Each number is 128 + 24 x the weight over its row's rms, rounded and kept within 0 to 255. Layers, rows and columns count from 0. The size above them is the row's rms in percent of the matrix's.

# layer 9 MLP up, 768x192, rms 0.178, rows 108-125, columns 0-191
size [106 102  99  93 101 102 101  96 100  95  97 101  92 111  97 106  91  95]
[[105 160 124 135 123 148 103 138 123 140 122 122 146 138 105 130 116 140 191  85 145 122 157 136 121  98 110 158 153 118 103 141 100  94 131 114 104 112 125 142 169 122 107 106  97  78 113 124 123 127 145 152 121 105 121 136 134 118  98 142 138 104 110 149 135 165 151 122 126  94 148 166  95 104  84 115 125 110 107 135 164 178 139 107 160 153 142 119 116 162 155 112 111 117 119 103 146 161 112 192 175 108 128 145 127 122 138 124 135  90 115 127 105 111  87 147 118 172 115 151 153 142 150 177 166  87 108 141  93 122 119 188 144 128 125 127 137  79 114 153 125 143  98 133 146 104 121 124  90 117 110 117  78 130  78 141 111 136 131 146 121 143 171 147 142 113 147 135 149 115 139 124 108 144 143 177  93 139  63 105 154 100 158 111  95 124 136 170 151 125 119  99]
 [142 121 119  82 122 114 148  94 112 109 115 124 106 142  93 125 133 119  88 136 150 126 125 118 153 131  91 121 122 123 142 104  81 153 125 134  96 164 145 132 150 188 133 149 125 123 128  79 130 148 137 157 119 114  99 137 156 155 130 154 147 106 183 171 146 150 142 176  88 136 151 138  97 151 119 103 109 144 141 103 148 120 126 152 143 107 151 124 190 131 138 118 150 102 136  83 123 116 101  91 132  83 173 159 146 147 138 102 101  95 140 147 135 160 121  99 144 140 108 169 146 164 105 126 130 133  81 125 122 132 113  91 126  91  76 117 121 123 111 137 108 128 140 123 139 137 133 126 105 145 142 125 152 100 158  70 118  99 158 132 121 136 144 107 128 105 127 111 159 135 104 137 145 128 162 101 121 108 137 111 133 107  71 140 140 125 109  91 208 145 149  78]
 [133 134 115 148 145 154  73 142 103 127 119  77 152 141 113  99 162 124 132 130 134 162 118 134 134 115 116 107 147 106 145 142 166 126 126 134  67 235 134 135  96 111 170 103  90 115 134 138 129 147 142  81 102 132 139 160 141 124 143 124 159 159  97 154 105 155  95 116 103 127 168 126 184 146 118 131 141 154 136 137 134 136 152 113 113 134 111 128 127 112 102 105 124 106  88 130 115 138 167 115 148 109 154  82 157 129 145  68 128 121 104 144 102 102 171 153 116 107 124 148 111 154 116 161 133 106 129 133 108 150 107 141 100  75 113 141 156 108  77 127 152 122  94 101 135 152 123 105 115 131 176 133  99 105 106 138 120 125 134 123  92 149 131 157  87 154 129 108 107 157 112 119 125 144 128 139 143 101 106 124 127 116  93 110 129  81 113 141 131  89 128 120]
 [108 148 154 109  99 135  93 156 107 159 113 128 116 127 123 126 141 115 120 100 100 113  83 157 117  87 126 133  95 151 146 109  88 141 117 135 127 131 138 102 121 104 136 136 104 106 158 159 117 163  99 167 141 129 137 112 132 115 135  70 138 137 147  92 150 112  89 107 160 131 181 128 137 113 109 152 116  86 157 141 106  97 121 139 152 105 133 159 111 109 105 202 127 132 151 139 153 131 126 102 117 114 141  95 144 114 143 160 127 110 153 160 157 109 124 134 124 152 137 124 122 139 116 127 147 171 102 108 126 136 142  92 153 138  68 129 142 131 128 140 127 137 106 171 155  97 133 142  92 138  68 135 113 130 122 156 134  94 132 122 134 140 109 102 125 144 138  73 153 142 101  89 130 141  94 176 152 122 192 107 121 101 137  58 130 137 104 154 180 145 116 109]
 [131 115 139 121 116 185 142 147 153 139  95 144 157 141 177 147 138 117 132 146 136 175 116 150 140  72 142 125 177 115 135 142 164 155 123 115 123 119 134 136 166 129 107 102 147  86 152 104 162 164 164 104 115 111 182  96 102 131 119 103 137  92 157 122 166 147 138 133 128 113 149  98 130  68 136 144  86 155 114 147 124 146 140 136 145 153 101 123 123 109 105 135 114 140 112 113 123 115  92 132  93 107 145 113  66 141 125  79 136 143 126 142 123 102 129 114 127 137 150 114 158 121 101 140 149  95 103 139 136 122 141 141 130 161 145  91 156 112 128 131  79 110 156  95  78 146 108 109 120 116 145 107 166 115 118 130 137 112 130  83 127 109 165 126 133  90 130 121 156 166 162 136 142 177 135 131 111  87  96 142 110 162  77 142  97 154 159 153 156 158 136 130]
 [120 143 187 140 112 146 149 129  75  95 117  91 114 147  84  94 157 120 127 104 134 130 154 101 116 108 125 114 149 120  60 161 143 163 135 120 109 122 151 136 138 107 154 157  92 145 165 130 122 115 127 143 141  99 125 157 131 128  80 153 154  71 124 106 109 120 129 139 144 141 124 139 122 112 134 115 141 125 129 105 131 110 113 100 109 131  94 126 113 123 143  59 144 112 118  93 129 115 106 102 158 135 135 173 143 150 139 151  95 155  77 102 125 116 158  92 119 138 134 153 143 110 145 118  92 121 183 138 160 130 128 116 139 122 116 119  97 156 110 180 133 120  89 123  83 123 175 107 139 120 120 160 158 107 145 169 159 107 116 150 106 152 104 181 192 142 142 167 143 151 111 137 132 117 123 105 137 147  83 119 125 126 139 149 110 130 143 133  97 117  90 121]
 [ 96 120 138 104 152 139 137 168 114 152 127 159 107  85 112 153 126 154 107 106 110 147 100 102 113 127 156 144 115 141 118 138 123 110 140 150 120 111 156 124 162 151 120 106 151 154 120 111 122 115 108 155 150 121 151 126 113 120 112 136 100 138 123 147 122 126 104 161  85 144 164 103 100 128 151 157  79  80  94 115 153  93 103 141 142 112 171 160 155 141 139 108 124 132 108 110 127 140  92 156  91 152 152 115  90  99 113 140 142 134 143 108 162 137 143 133 132 140 137 126 106 134 120 153 131 140 150 169 143 185 127 138  98 128 171 183 184 167 124 120 132 124 165 115 128 124 147 127 125 154 111 167 127 104 135 125 102 128 185  88 191 134  89 131 154 124 121 145  75 144 118 139 108 112  78 163 130 116 144 100 159 179 121 149 123 143 154 154  77 102 106 104]
 [129 117 116  99 143 138 124 166 116 132 134 113 141  98 144 113 165 132 155 113 151 139 152 129 150 136 120 122 124 116 100 131 149 169  94 136  85 109 129 140 125 129 150  88 150 162 128 163 126 112 136 123 142 117 154 159 132 105 107  89 106 134 103 100 124 132 128 125 167 178  72 107 156 126  99 134 111 147 114 147 109 124 131 147 162 126 171 105 103 128 159 125 135 115 162  78 125 113 112 137 115 132 115 117 128  96 136  77 161 152 141 112 142 106 144 181 142 163 110 140 144 150 157 144 105 171  83  74 124 120 140 143 136 134 162 108 105 103 114 149 119 147 121 140 159 165 136 130 145 138 106 128 139  96 126  97 140 123 117 115 146  80 171  68 149  94 126 139 169  83 159 117 114  96 148 130 103 103 100 100  64 130 120 106 163 125 147 192 124 163 135 151]
 [148 114  96 131 104 102 151 133 152 162 125  97  87 115 151 108 152 118 152  99 128 141 128 138 103 159  81 108 138 104 134 121 138 112  92 114 105 108 143 117  51 135 141 155 150 178 141 104 121  90  79 121 161 153 130 166  84 170 104 133 136 105 144 118 103 151 152 108 116 141 134 146 155 115 124 155 109 108 123 154 105 179 157 120 176 125 139 149 166  94 146 119 132 168 131 126 135 117 111 144  95 103 109 141 106  96 113 118 152 143 147 108 146  93 141 106 136 155 113 184 177 137 182 133 112 105 111 130  97 125 148 152 110 122 139 132 163 131 119 165  96 123  89 131 163 114 125 143 128 127 130 149 142 115 129  97 111 134 170 119 109 136 134 131 154 147 126  89 159 132 113 130  95 124 183 132 140 157 148 127  86 124 169 148  82 112  94 151 119 150 140 118]
 [ 96 154 125 111 112 148 133 101 114 155 148 102 116 132 117 112 108 131 139 145 115 147 132 140 157 127  64 124 123 163 123 176  99 112 146 105 162 152 154 104 119 115 148 134 132 138 142 179  77 142 141 131 182 195 145 141 108 158  81 128 135 113 117 158 117 143 128 136 124 183 106 118 108 124 109 138  85 149 161  82 120 130 153 158 132 176 122 137 114  90 150 104 124 143 138  92 136 135 159  82 145 125 116  93 118 156 103 115 100 168 121 144 135 149 122 149 126 123 118 148 132  96 158 149 111 166 130 117 148 108 146  94 161 150 142 113 140 101 158 126 108 138  88  91 158 104 108 150 142 141 115 115 123 142 155 141 149  95 139 141 167 131  97 136 167 102 112 116 150 100 133  90 125  89 120  97 143 128 147 169 102 178 147 123  92 103 114 119 173 120 115 105]
 [128 158 143 117 116 166 109 139 111 132 141 126 142 112 130 157 108  94 141 175 102 113 126 147 135 141  82  96 161 107 149 149 154 114 106 147 110 144 178 131 113 125 124 135 110 153 137 117 111 127 122 111 126 136 128 138 106 156 162 139 154 101 141 114 156 191 176 150 142 114 134 125 148 111 120 138 114 154  88 152  90  81 138 124 132 121 148 129 157 146 134 120 139 189 119  93 121 118 110 147  65 173  93 105 112 101  99 125  89 149 123 129  95 132 123 130 106 109 128 140 154  97 106 102 128 107 122 149 148 132 120 109 139 153  94 127 175 134 153 150 153 125 140  99 126 105 153 124 141  79 124 141 109 142 167 141 134 129  83 132  93 101 100 110 136 136 136 156 161 144 129 180  93 102 157 125 154 163  94 116 157 116 109 125 113 158 126 142  73 208 145 132]
 [121 134 125 113 116 144 110 124 137 133 133 124 119 110 119 136  96 112 134 130  96 102  72 116 146 157 126 137 115 103 150 147 142 123 116 109  94 124 132 110 111 136  81 107 142 134 148 174 122 143 131 129 162  94 153  98 150 102  98 148 109 116 101 108 114 118 180 170 120 171 129 105 133 105 130 155 154 122 153 121 144 130  90 199 121 111  80 119 141 145 144 171 153  92 125  98 146 151 130 168 117 100 137  77 109 182 144 138 107 167 178 146 141 127  87 123 138 104 162 138 142 144  89 106 108 145 135 108  89 126 116 120  85 153  95 111 118  65 109  95 146 122 117 140 152 136 149 161 115  98 141 122 135 117 120 113 125  84 123 123 129 136 115 123 138 113  82 143 128 106 181 132 142 146 188 148 162 122 142 152 147 156 163 104 114 158 152 142 116 125  92 142]
 [121 105 141 136 111 133  84 128 107 135 104 125 112 127  89 138 168 138 137 137 150 135  96 117 152 138 147 156 103 132 132 117 116 119 137 121 160 117 107 168 142 146 130 100 122 156 126 162 102  91 118 128 139 132 101 145 123 155 132  95 127 162 152  70 188 162 130 118  95 171 108 115 124 144 178  83 124 128 115 127 140 155 168  96 139  91 140 129 162  84 125 146 107 143 129  79 126 129 133 184 134 145  87 139 124 121 149  77 135 146  90 116 165 172 103 141  83 124 124  81 129 109 129 121 114  95 112 127 151 115 159  91 143 136 147 113 182 103 130 151 146 117 126 140 121 134 174  91 130 140 130 130 135 110 158 142 142 118 107 128 110 141 137  94 155 157  97 122 153 122 123  95 140 126 105 102  93 141 115 105  62 142 134 158 141 152 128 161  83 118 175 127]
 [ 99 136 127 136 111 129 120  97 129 117 158 132 133 169 128 130 124 155 178 185  93 116 100 109 148 125 109 114 152 105 140 141  97 127 127 112 121 159 136  78 118 144 169 137 103 145 145  66 148 149 171 112 141 148 163 116 167  98 125 145 134  96  78 108 110 157 130 127 144 155  78 161 157 126 107 125 160 117  97  99 144 146 125 139 102 108 101 137 133  94 130 164 145 132 161 122 137  84  79 106  98 114 126 141 107 119  94 137 141 125 142 149 142 116 143 126 109 163 140 114 179 129 149 129 124 103 148 113 129 171 133 150 162 128  96 145 113  93 127 103 110 112 153  68 129  96 102 142 120 130  86 150 151  88 121 149 103  81 135  98 111 150 147 158 166 156  97 121 126 139 141 139 105 162 144 107 112 149 169 125 114 132 133 124 161 131 130 164 112  84 150 107]
 [137 131 100 157 136 142 125 143 156 103 112 142 186 107 135 173 154 126 107  96 138 108 145 151 132 148 104 143  94  97 118 152 100 152 118 165 114 164  76 142 113 115 129 129 103 130  85 131 171 138 106 106 128 149 151 126 132 148 133 168 154 114 115 140 157 127 107 125 153 139  83 153 114 121 100 171 151 138 105  88 102 150 122 120 105 175 126 146 145 101  99 186 113 100 156 127 140 146  99 126 186 140 115 102 105  74 132  86 122 166 103 117  88 109 159 120 110 129 107 102 163 110 125 132 143 108 131 138 153 125  94 114 109 121 116 109 153 140 139 133 171 150 109 171 140 119 123 131 144 181  73 130 132 125 102 113 106 109  95 142 104 130 172 150 145 127 134 140 140 142 138 136 131 126 101 123 152 157 113 110  81 128 125 157 140 151 191 113 112 158 111 144]
 [131 156 128 176 170 154  89 135 110 162 143 109 139 109 141 133 113 113 134 129 117 139 154 111 142 126 156 118 141 115 143 106 142 130 144 116 122 144 115 127 135 102 134 139 116 118 102 106 151  85 159 126 118 154 107  81 119 130 158 140 139 101 103  97 195 150 145 133 113 184 145 131  98 144 122 131 159  99 151 126  75 107 127 137 146 125 121 135 126 154 139 128 144 147  97 104 145 107 119 169 136  59 162  94 140 169 153 156 141 178  79  98 131 142 132 115 143 153 132  87 171 135 137 116 134 130 139 154 142  93 121 144 128 103 141 120  76 163 135 122  87 144 114 120 125 130 130  99  96 115 118 137  88  99 136 110 102 130 118 151 149 148 129  97 152 166 101 155 156 150  58 137 153 155 137  82 109 116 100 183 116 130 129 150 143 117 147 122 129 162  85 150]
 [ 77 132 140 113 118 112 144 161 157 138 158 163 118 142 151 126 158 119 161 110 124 129 151 112 119 127 148 104 153 110 148 125 147  98 224 167 166 141 111 106 169 136 117 140 137 140 123 108  66 144 143 120 122 155 129  98 109 136  92 165  83 126 123  99 128 119 148 135 120 100 125 103  82 139  96 137 140 131 110 163 146 114 106 138 153 137 106 155 170 152 177 148 142 137 143 109 118  94 123 122 104  87 120 125 112 143 136 112 111 158 190  83 102  88 132 110 119 138  71 122 109 122 138 140 131 166 123 130 135 128 126 136 131 134 158 174 139  87 132 148 119 171  95 119 180 119 142 137 134 151 110 177 141 123 124 175 148 133  95 126 105 118 141 103 170 143 135 153 117 121 133 115 119  71 144 106 138 116 111 105 119 116 117 130 145 121 155 146 121 138 101 113]
 [112 119 150 109 126 148 121 118  80 110 122 133 117 118 121  89 184 121 135 132 123 108 124 166 118 120 150 107  82 153 157 105 120 157 101 106 118  82 101 163  90 127 162 108 136 184 120 169 118 146 108 110 132 103 146 168 135 109 135  99 145 141 111 142 169 144 135 116 134 109 103 143 127 134 107  63 114 146 131 121 133  98 101  94 145 144 143 104 124 117 147 133 158  96 130 111 158 128 135 145  77 131 120 141 137 124 124 110  98 143 187 126  85 134  74 145 109  88  96 142 173 109 114 117 118 137 152 146 108 107 167 123 100 107 139 131 162 137 144 136 140 142 135 102 106  99 128 136 108 100 172 137 123 125 117 131  55 168 172 135 127 120  86 118 146 145 155 131 106 137 193  97 149 150 156 141 116  94 162  97 128 127 110 129 129 105 124 142 136 117 102 156]]
# layer 9 MLP down (transposed), 768x192, rms 0.172, rows 108-125, columns 0-191
size [ 98 104  87  92 105 101  94  97  96  98  94  92  97 105 103 121  85 104]
[[135 143 130 121 118 120 129 133 142  89 137 130 147 130 112 139 118 113 137 141 119 138 114 125 100 125 139 163 148 125 125  75 178 142 114 126  96 162 103 127  58 108 107  69 134 117 148 107 123 115 105 156 176 124  91 176 118 152 155 128 120  79  88  87  79 100 128 157 134 151 135  78 162 134 112  94 149 126 167 153 155 127 120 144 164  96  89 132 143  89 144 139 155 113 131 138 137 174  86 160 175 116 124 108 126 161 133 127 128 149 104 129 139 121 154 124 116 132 168 179 102 166 133 110 124 141 147 124 158 100 107 133 136 158 139 134 120 128 130 118 117 128 108 147 121 144 110 137 127 111 150 148 120  80 127 119 121 141 113  63 114 129  88 161  89 103 148 106 164 124 105 120 140 131 150 146  78  94 150 130 120 136 144 121 149 125  90  70 137 124 136 119]
 [151 147  98 134 163 151 142 157 120 125 120 103 101 126 126 168 153 119 140 169 104 154  95  92 171 124 127 153 140 127 108 169 140 170 131 133 151 129 169 139 115 107 123 138  85 147 160 121 170 156 100 119 105 128 123  91 121 154  97 123 102 132 137 140 161 111 107 166  98 155 132 140 123 165 127 188 172 169 144 155  86 123 133 105 102 166 109 129 121 141 102 108  99 147 139 160  80 101 122  99 170  94 149 100 143 112 161 119 156 148 130 122 144 111 106 123 118 158 128 114 138 127 114 148 121 114 126 111 115  90 149 118 134 130 156  87 148 166 139 148 159 129 145 111 142 108 138  81 144 101 149 137 117 123  84  87 150 101  88  69 150 159  94 156 125 154  97 159 124 123 116 130 112  99 116 157 106 126 160 111 153 130 158 140 113 114 137  79 143 130 119 113]
 [112 121  99  92 126 111 141 121 116 114 161 113 137 135 147 139 165 149 121 110 145 121 103 112 118  83  98  83 108 115 123 155 158 137 130 142 160  94 117 145 109 119 104 140 143 125 137 134  93 125 145 103 127 156 140 137 111 120 134  93 111 131 152  88 118 164 153 112 139 163 139 119 108 121 136 156  96 104 131 149 128 133 134 173  83 124  89 134 141 111 157 147  84 152 145 132 167 124 142 143 179 116  83 171  64 124 145 140 146 117 112 119 113 129  92 103 114 111  88 154 139 140 114 143  82 172 134 135  27 155 139 117 156 165 125  78 142 122  95 111 137 145 116 112 140 116 121 130 112 128 118 179  91 163 141 130 121 135 134 131 116 152 120  96 129 101  90 137  88 102  88 120 137 147 146 142 110  96 125  96 109 126 139 112  89 154 102 110 159  94 140 141]
 [128 139 144 132 136 120 138 124 135 120 171 138 134 173 143 134 104 133 118 160  69 139 139 121 142 136 135 187 158 134 124 134 148 129 143 161 141 108 130 157 172 118 100 107 128 159 120 112 137  75 117 150 118 139 139  64 121 128 125 159 115 137  92 103  88 111 102 144 123 153 133 120 119 129 143  92 136 121 113 112 121  71 102 108 125 150  63 139  88 134 143 122 157 144 120 139 110 148 120 138  99 126 128 134 158 164  91  97 160 166 158 165 133 146  91 130  98  86 117  91 163  87 148 142  94 112  98 122 125  98 109 114 126 109 166 157 141 134 106 137  98 143 128  96 130 158 160  61 134 111 150 160 148 138 122 115 170 147 130  72 121 104 147  67 132 126  79 149 154 123 138 115 113 131 120 127 128 130 138 152 113 162 118 133  99 103 126 115  97 120 141 107]
 [153  94 136 132 122 121 146 141 141 100 112 134 150 170 152 151  93 117 143 134 115 142 125 136 130 112 115  82 127 109 143 131 126 142 168 143 145 110 113 114 130 127 107 134 127 111 174 143 145 131 122 139 150 119 123  87  91  96 102 121 108 152 127 179 145 164 122 133 133 156 120  96 150  81  87 136 110 147 135 121 112 143 102 120 148 141 145 118 121  83 146 136 125  43 145 129 126  83  82 157 116 155 155 137 127 111 141 115 153 155 122 142 132 104 152 133 132 126 172 124 130  93 104 127 133  84 159 119 136 143 155 136  86 155 132  82 120 111  99 144 130 130 126 161 118 140 163 128 106  79 140 128 166  97  93 148 133 105 136  74  97 126 126 171 135 101 135 167 123 148 168 155 125 151 171 124 157 120 117 133 109  99 106 139 122 125 171 130 110 201 167 176]
 [129 152  93 145 135 143 147 123  82 134 116 109 125 123 127 156 109  95 119 131 114 113 120 142 111 159 117 134 127 123 137 147 129 141 147 172 123 123 172 156 117 142 122 121 136 150 167 100  96 149 124 106 150 133 105 154 147 169 123 103  99 158 123 131 107 106 118 133 106 152  99 140  70 103 163 164  96 142 115 114 133 138 190 104 114 100 134 139  99 175 124 123 123 155 131 167 124  94 112  64 101 123 126 104 161 109 140 161 146 186 113 126 128 121 133  97 139 107 138 160  94  99 136 126 123 137 124  76  90  86 129 125 144 110 121 116 125 145 137 179 136 132 122 106 144 162 141 101  95 141  25 115 101 114 116 146 115  57 133 120 154 134 168 132 152  89 158 119 136  86  96 149 151 114 118 140 118 143 128 118 120 124 137 141 117 140 106 138 144 142 114 126]
 [136 130 131 118 158 140 115 110 106  81  97  76 157 135 121 101 121 119  86 115 110 142 139 145 151  98 121  91 120 115 100 112 160 165 111  82 111 108 141 166 124 109 120 121 128 129 117 173 112 133 133 138 169 137 123 144 135 130 132 121 158 135 111 113 155 119 153 145 160 156 123 120 101 124 123 113 105 148 160 114 121 134  95  68 116 151 135 134 119 113 112 150 177  94 178 121  85 149 165 116 161 148 108 160 116 173 130 131  89 145 138 134 109 120 133 129 103 113 145 113 125 134 154 145 116 139 156 114 108 155 137 113  32  81 147  72 132 146 188 130 118  86 129 152 114 144  93 132 125 126 133 120 124 156 127  74 146 124 118 140 124 140 122 138 118  93 119  97 137 145  92 157 136 114 116 123 120  76 119 162 119  88 142 141 106 141  77 123 107 126 153  99]
 [109 129 113 127 164 150 111 126 114 162 143 177 127 148 147 148 136 168 112 194 166 185 126 141 135 102 126 106 151 162 150 128 145  76  92 109 128 117 122 109 103 144 142 152 149 147  89 126 133 141 152 129 143 105 100 117 138 148 108  69 108 145 118 137 130  91 150 144 173 137 149  97 116  79 167  92  97 117  94 106 100 159 128 161 107 107 133 126  85 118 102 141 143 150  75 149 100  77 179 119 125 115 125 145 142 157 145 118 157 126 103 103 145 180 126  97 130 157 148 113 109 140 135 146  83 121 155 172 146 121  94 116 124 115 108 141 105 146 109  73 132 128 124 152 146 105 134 116 110 136 133 103 113 173 103 129 146 127 109 125 148 125 146 109 115 164 156 149 107 149  96  98  84 105  99 125 132 129 125 136 147 117 115 147 135 107 110 132 107 105 137 115]
 [121 152 140 116 112 106  89 119 136 127  73 100 150 149 148 133 141 156 103 159 141  76 163 123 131 107 109 135 131  87 116 103 120 139 140 144 126 115  98 128 136 140 131 134 153 145 122 120 129 182 169 151 151 136 105 135 168 109 138 143 131 154 117 165 174 114 107 140 158 124  99 120 144 123 128  92 144 152 120 113  96  86 124 143  77 125 138 110 116 135 142  82 131 163 127 137 156 176 118 115 166 110 175 140 149 127 131 117 153 135 128 154 156 124 147 146 135  91 141 129 130 131  91 107 123 148 118 105 159 112 137 111 104  83 129 147 103 147  59 107 137 180 128 138 128 126 151 123 143 125 145 104  95 113 160  90  91 128  93 131 144 149 156 171 124 142 126 172 116 153 135 122 149 112 106 138 141 150 115  98 100  85 100 106 141  98 160 115  87  56 103  94]
 [114 114  87 165 160  89 105 145 151 134 135  85 103 141 137 134 142 178 183 133  92 135 111 171 105 139 115 160 114 126 111  76 150 178  97 146 109 157 156 103 179 139 109 150  97 171 160 136 102  75 155 156 157 156 128  85 136 144 125  96 130 112 144 105 160  86 121 119 128 133 160 122 111 169 130  81 135 144 157 168 124 124 101 110 125  87 134 140 157 127 121 120 109  97 117 157 144  98 125 134 114 141 105 126 165 115 140 111 142 127 120 135 110  87 134 122 171 144  86 147 125 156 107 129 148 117  98 143 132  99  93  98 145 159  90 128  98 149 131 148 136 139 129 113 102 114 113 147 118 147 172 136  81 109 123 137 122 114 132 138 108 144 149 163 118 127 177 152 172 145 137 126 116 165 137 171 128 163 129 118 132 138 111 120 146  98 106 148 127 115 120 119]
 [126 155 102 153 141  75 146 138  95 166 128 117 122 100 143  97 100 132 171 125  99 124  90 146 110 128 159  88 114 167 136 103 175 138 103  88 145 119 150 113  85 111 133 140 174 126 106 119 167 120  84 157 122 127 129 160 157 142 113 120 122 118 156 120 151 105 113 139 113  78 113 119 141 154 124 115 156 158 103 125 110 106 109 167 147 119 156 127 126 116 141 111 101 158 139 141 140 140  82  92 117 140  98 140 144 132 107 139 120 120 152  95 159 153 112 105 135 133  97 103 161 138 120 135 105 107  97 107 147 117  70 128 146 135 151 118  95 160  96  84 109 118 160 148 125 164 107  78 125 102  73 157 114 131 141 126 143  95 136 135 103 161 145 163 153 123 153 125 143  90 167 126 124 105 126 136 148 129 130  81 126 157 134 114 102 134 126 145 105  75  75 101]
 [156 134 164 128 182 159 141 117 141 130 120 161 108 117 133 139 122 145  89  77 148 115 156 138 191 123 154 154 130 168 167 131 133 148 117 160 123 146 116 112 163 171 138 128 102 156 119 112 115 134 129 120 110 157 127 107 119 107 109 121 148 114 128 115  90 155 152  83 118 150 115 113 103  88 109 115 143 132 109 115 129 136 104 110 159 108 152  98 133  87 112 162  95 141 129 144  95 109 132 119 148 139 160 119 178 124  91 116 147 121 143 131 105 134 119 100 153 128 150 119  90 138 146 135 147 163 119 132 130 128 132 104 120  52 158 113 140 134  98 167 136 160 168 127 120  74 143 135 128 137  92 101 126 114 128 122 123 133 146 132 124 161 141 117 121 102 109 141 106 168 127  61 103 179 167 130  92 162 114 107 141 116 159 126 156  99 165 181 107  87 135 106]
 [128 143 142 121 155 111 175 156 126 126 111 164 174 153 131 140 101  85 109 127 122  94 117 124 187 124  99 121 142 127 135 108 195 126 126  46 163  97 120 115 136 112 125 136 110  86 129 154 121 120 124 141 136 138 121 131 124 146 122 113  95 125 136 100 142  95 104 104 132  89 100 110 114 118 155 121 157 139 136 131 110  88 131 119  98 128 133 122 165 115 114 115 176 120 179 129 130 144 135  94 154 172 162 114 100 148 111 130 133 149 137  97 137  96 122 108 185 169 106 174 125 128 133 133 104 113 168 110 108 117 101 138 166 131 149 128 118  82 112 153 119 142  98 103 145 127 116 204 160 116 150 124 134 122 146  98 108 111 120 132 154 130 153 141  77  98 128 113 128 151 111 132 148  73 122 162 139  79 142 134 116  94 143 101 126 162 131 124 128 130 112 141]
 [128 152 132 139  98 136 125 107 132 128  90 115 177 147 158 137 125  96 120 117 115 130  63 130 126 140 171  94 116 114 116 114 135 125 136 147 116 136 159 126 101 138 108 129 158 133 147 112 130 139 130 147  99 140 113 111 152 161 141 132 109 112 117 110 121 143 110 140  94 127 167  74 126 136 154 127  79 141 132 163 130 134 139  87 100 108 137 110 107 163  64 110 101 111 131 144 132 135 138 178 159 137 130 105  59 134 117  95 114 105 107 124 148 155 113 147 164 170 137  90 127 128 152 175  58 149 147 137 134 150 125 151 131 131 127  91 120 141 128 154 101 133 103 132 147 158 143 126 129  94 120 111 137 153 137 134 185  88 139  98 123 116 122 129 117 156 120 111 106 147 176 183 138 169 127 162 120 109 118 125 139 196 163 129  96  99 103 123  89 104 119 135]
 [127 142  84 106 146 106 138  84 172 121 105 162 154 133 118 165 142 180 136 139 140  98 132 128 121  98 123 137 130 121 108 117 153  82 122 139 127 121  48 140 118 142 110 117 104 116  98 124 115 114 126 123 128  58 103 140 139 114 138 132 123 133 107 105 119 129 112 102 137 127 106  81 112 135 126 115 137 142  93 123 105 140 147  67 100 108 169 138 144 161 139 130 125 107 118 103 171 127 115 111 119 140  93 132  96 150  97 128 157 177 150 138 121 122 143  86 150 146 167 116  88 104 128  93 130 116 131 150 133 163 134 138 124  90 132 106  88 141 143 132  98 155 119 125 141 139 108  99 100 140 136 103 118 172 139 112 107 119 158 142 104  86  83 103  97 105 139 116 132 180 103 112 119 168  73 163 141 152 131  95 146 165  98 129 142 122 102 136  99 169 102 138]
 [137 135 119 124 154 152 120 139 128 153 138 114 148 145  98  94 117 152 117 144 142 114 134 137 141 163 121  78 135  76  99 120 163  75 123 115 155 112 131 155 143  97 163 124 127 109  61 131 151 107 106 129 107 104 129 109 111 110 140  98 163 136  93  87 133  85 115  83 131 164 143 128 151 147 157  94 134 155 128  97 133 136 102 150 129 111  87 117 118 157  87 136 147 156 130  85 141 116 125 134 136 127 118 108 135 173 154  93 118 150 113 172 136 173 121 133 144 103 111  86 159 115  77 133 153 139 127 119 107 118 110 111 108  88 134 118 154 134 101 131 114 149 131 146 140 122 125 129  84 128 176 167 105 114 120  98 151 159 133 103 109 173 126 169 115 139  82 139 126 120 142  85 122  99  98 117 155 115  87 171 139 129 145 141 165 125 101 173 161 130 100 153]
 [143 106 103 162 128 164 114 111 151  78  69  99 114 122 117 163 125 170 112 110 140 103 111 144 119 106 112 125 138 148 138 140 130 140  75 105 119 136 106 184 114 119 152 105  86 147 122 134 111 109 128 136 164 171 131 114 106 144 130 115 143 131 174 144 134 169  93 135 155 120  76 142 165 105 127 147  88  89 121 148 131 137 114 104 100 120 146  91 119 122 134 100 114 155 110 138 111 139 167 124 137 163  96 116  81 106 150 152 118 128  96 148 147 139 119 140 136 121 153 139 144 138 139 116 155 127  95 120 171 118 133 179 153 147 105  94 129 160 113 103 177  82 133 137 147 125 123 134 113 115 128  97  97 166  83 126  53 110 140 138 139 149  98 108  96  96 112 145 143 135 116 134 151 106 159 129 159 165 166 129 139 128 102 136 135 156  96 147  99  98 111 133]
 [137 128 119 129 125 124 143 141  90 130 167 122 135  83 129 153 133 151 106 134 118 142 166 127 123 150 147 152 120  95 143 141 117 128 132 117 128  87 100 160 118 123 127 108 183 125 149 130 135 118 122 127 101 139 127  81 105 162 153 108 153 191 192 108 145 153 115  77 171 149 125 145 136 114 134 182 180 111 142 104 116  84 125 159 107 156 124 106 182 137 143  87  94 131 145 142 136 153 134 112 152 172 164 176 158  98  89 115 132 129 155 106  79 115 136 128 152 147 124 129 140 118 143 112 133 119 123 134 162 132 112 101 138 113 176 138 136 136 145 133 149 180 137 125 168 151 125 156 104 118 124 128 151 125 101 171 128 147 149 150 137 104 139 108 145 215 106 150 119 166 177 135 129 147 117 122 124 118 157 129 136 119 139 147 126 141 160 150 119 148 124 127]]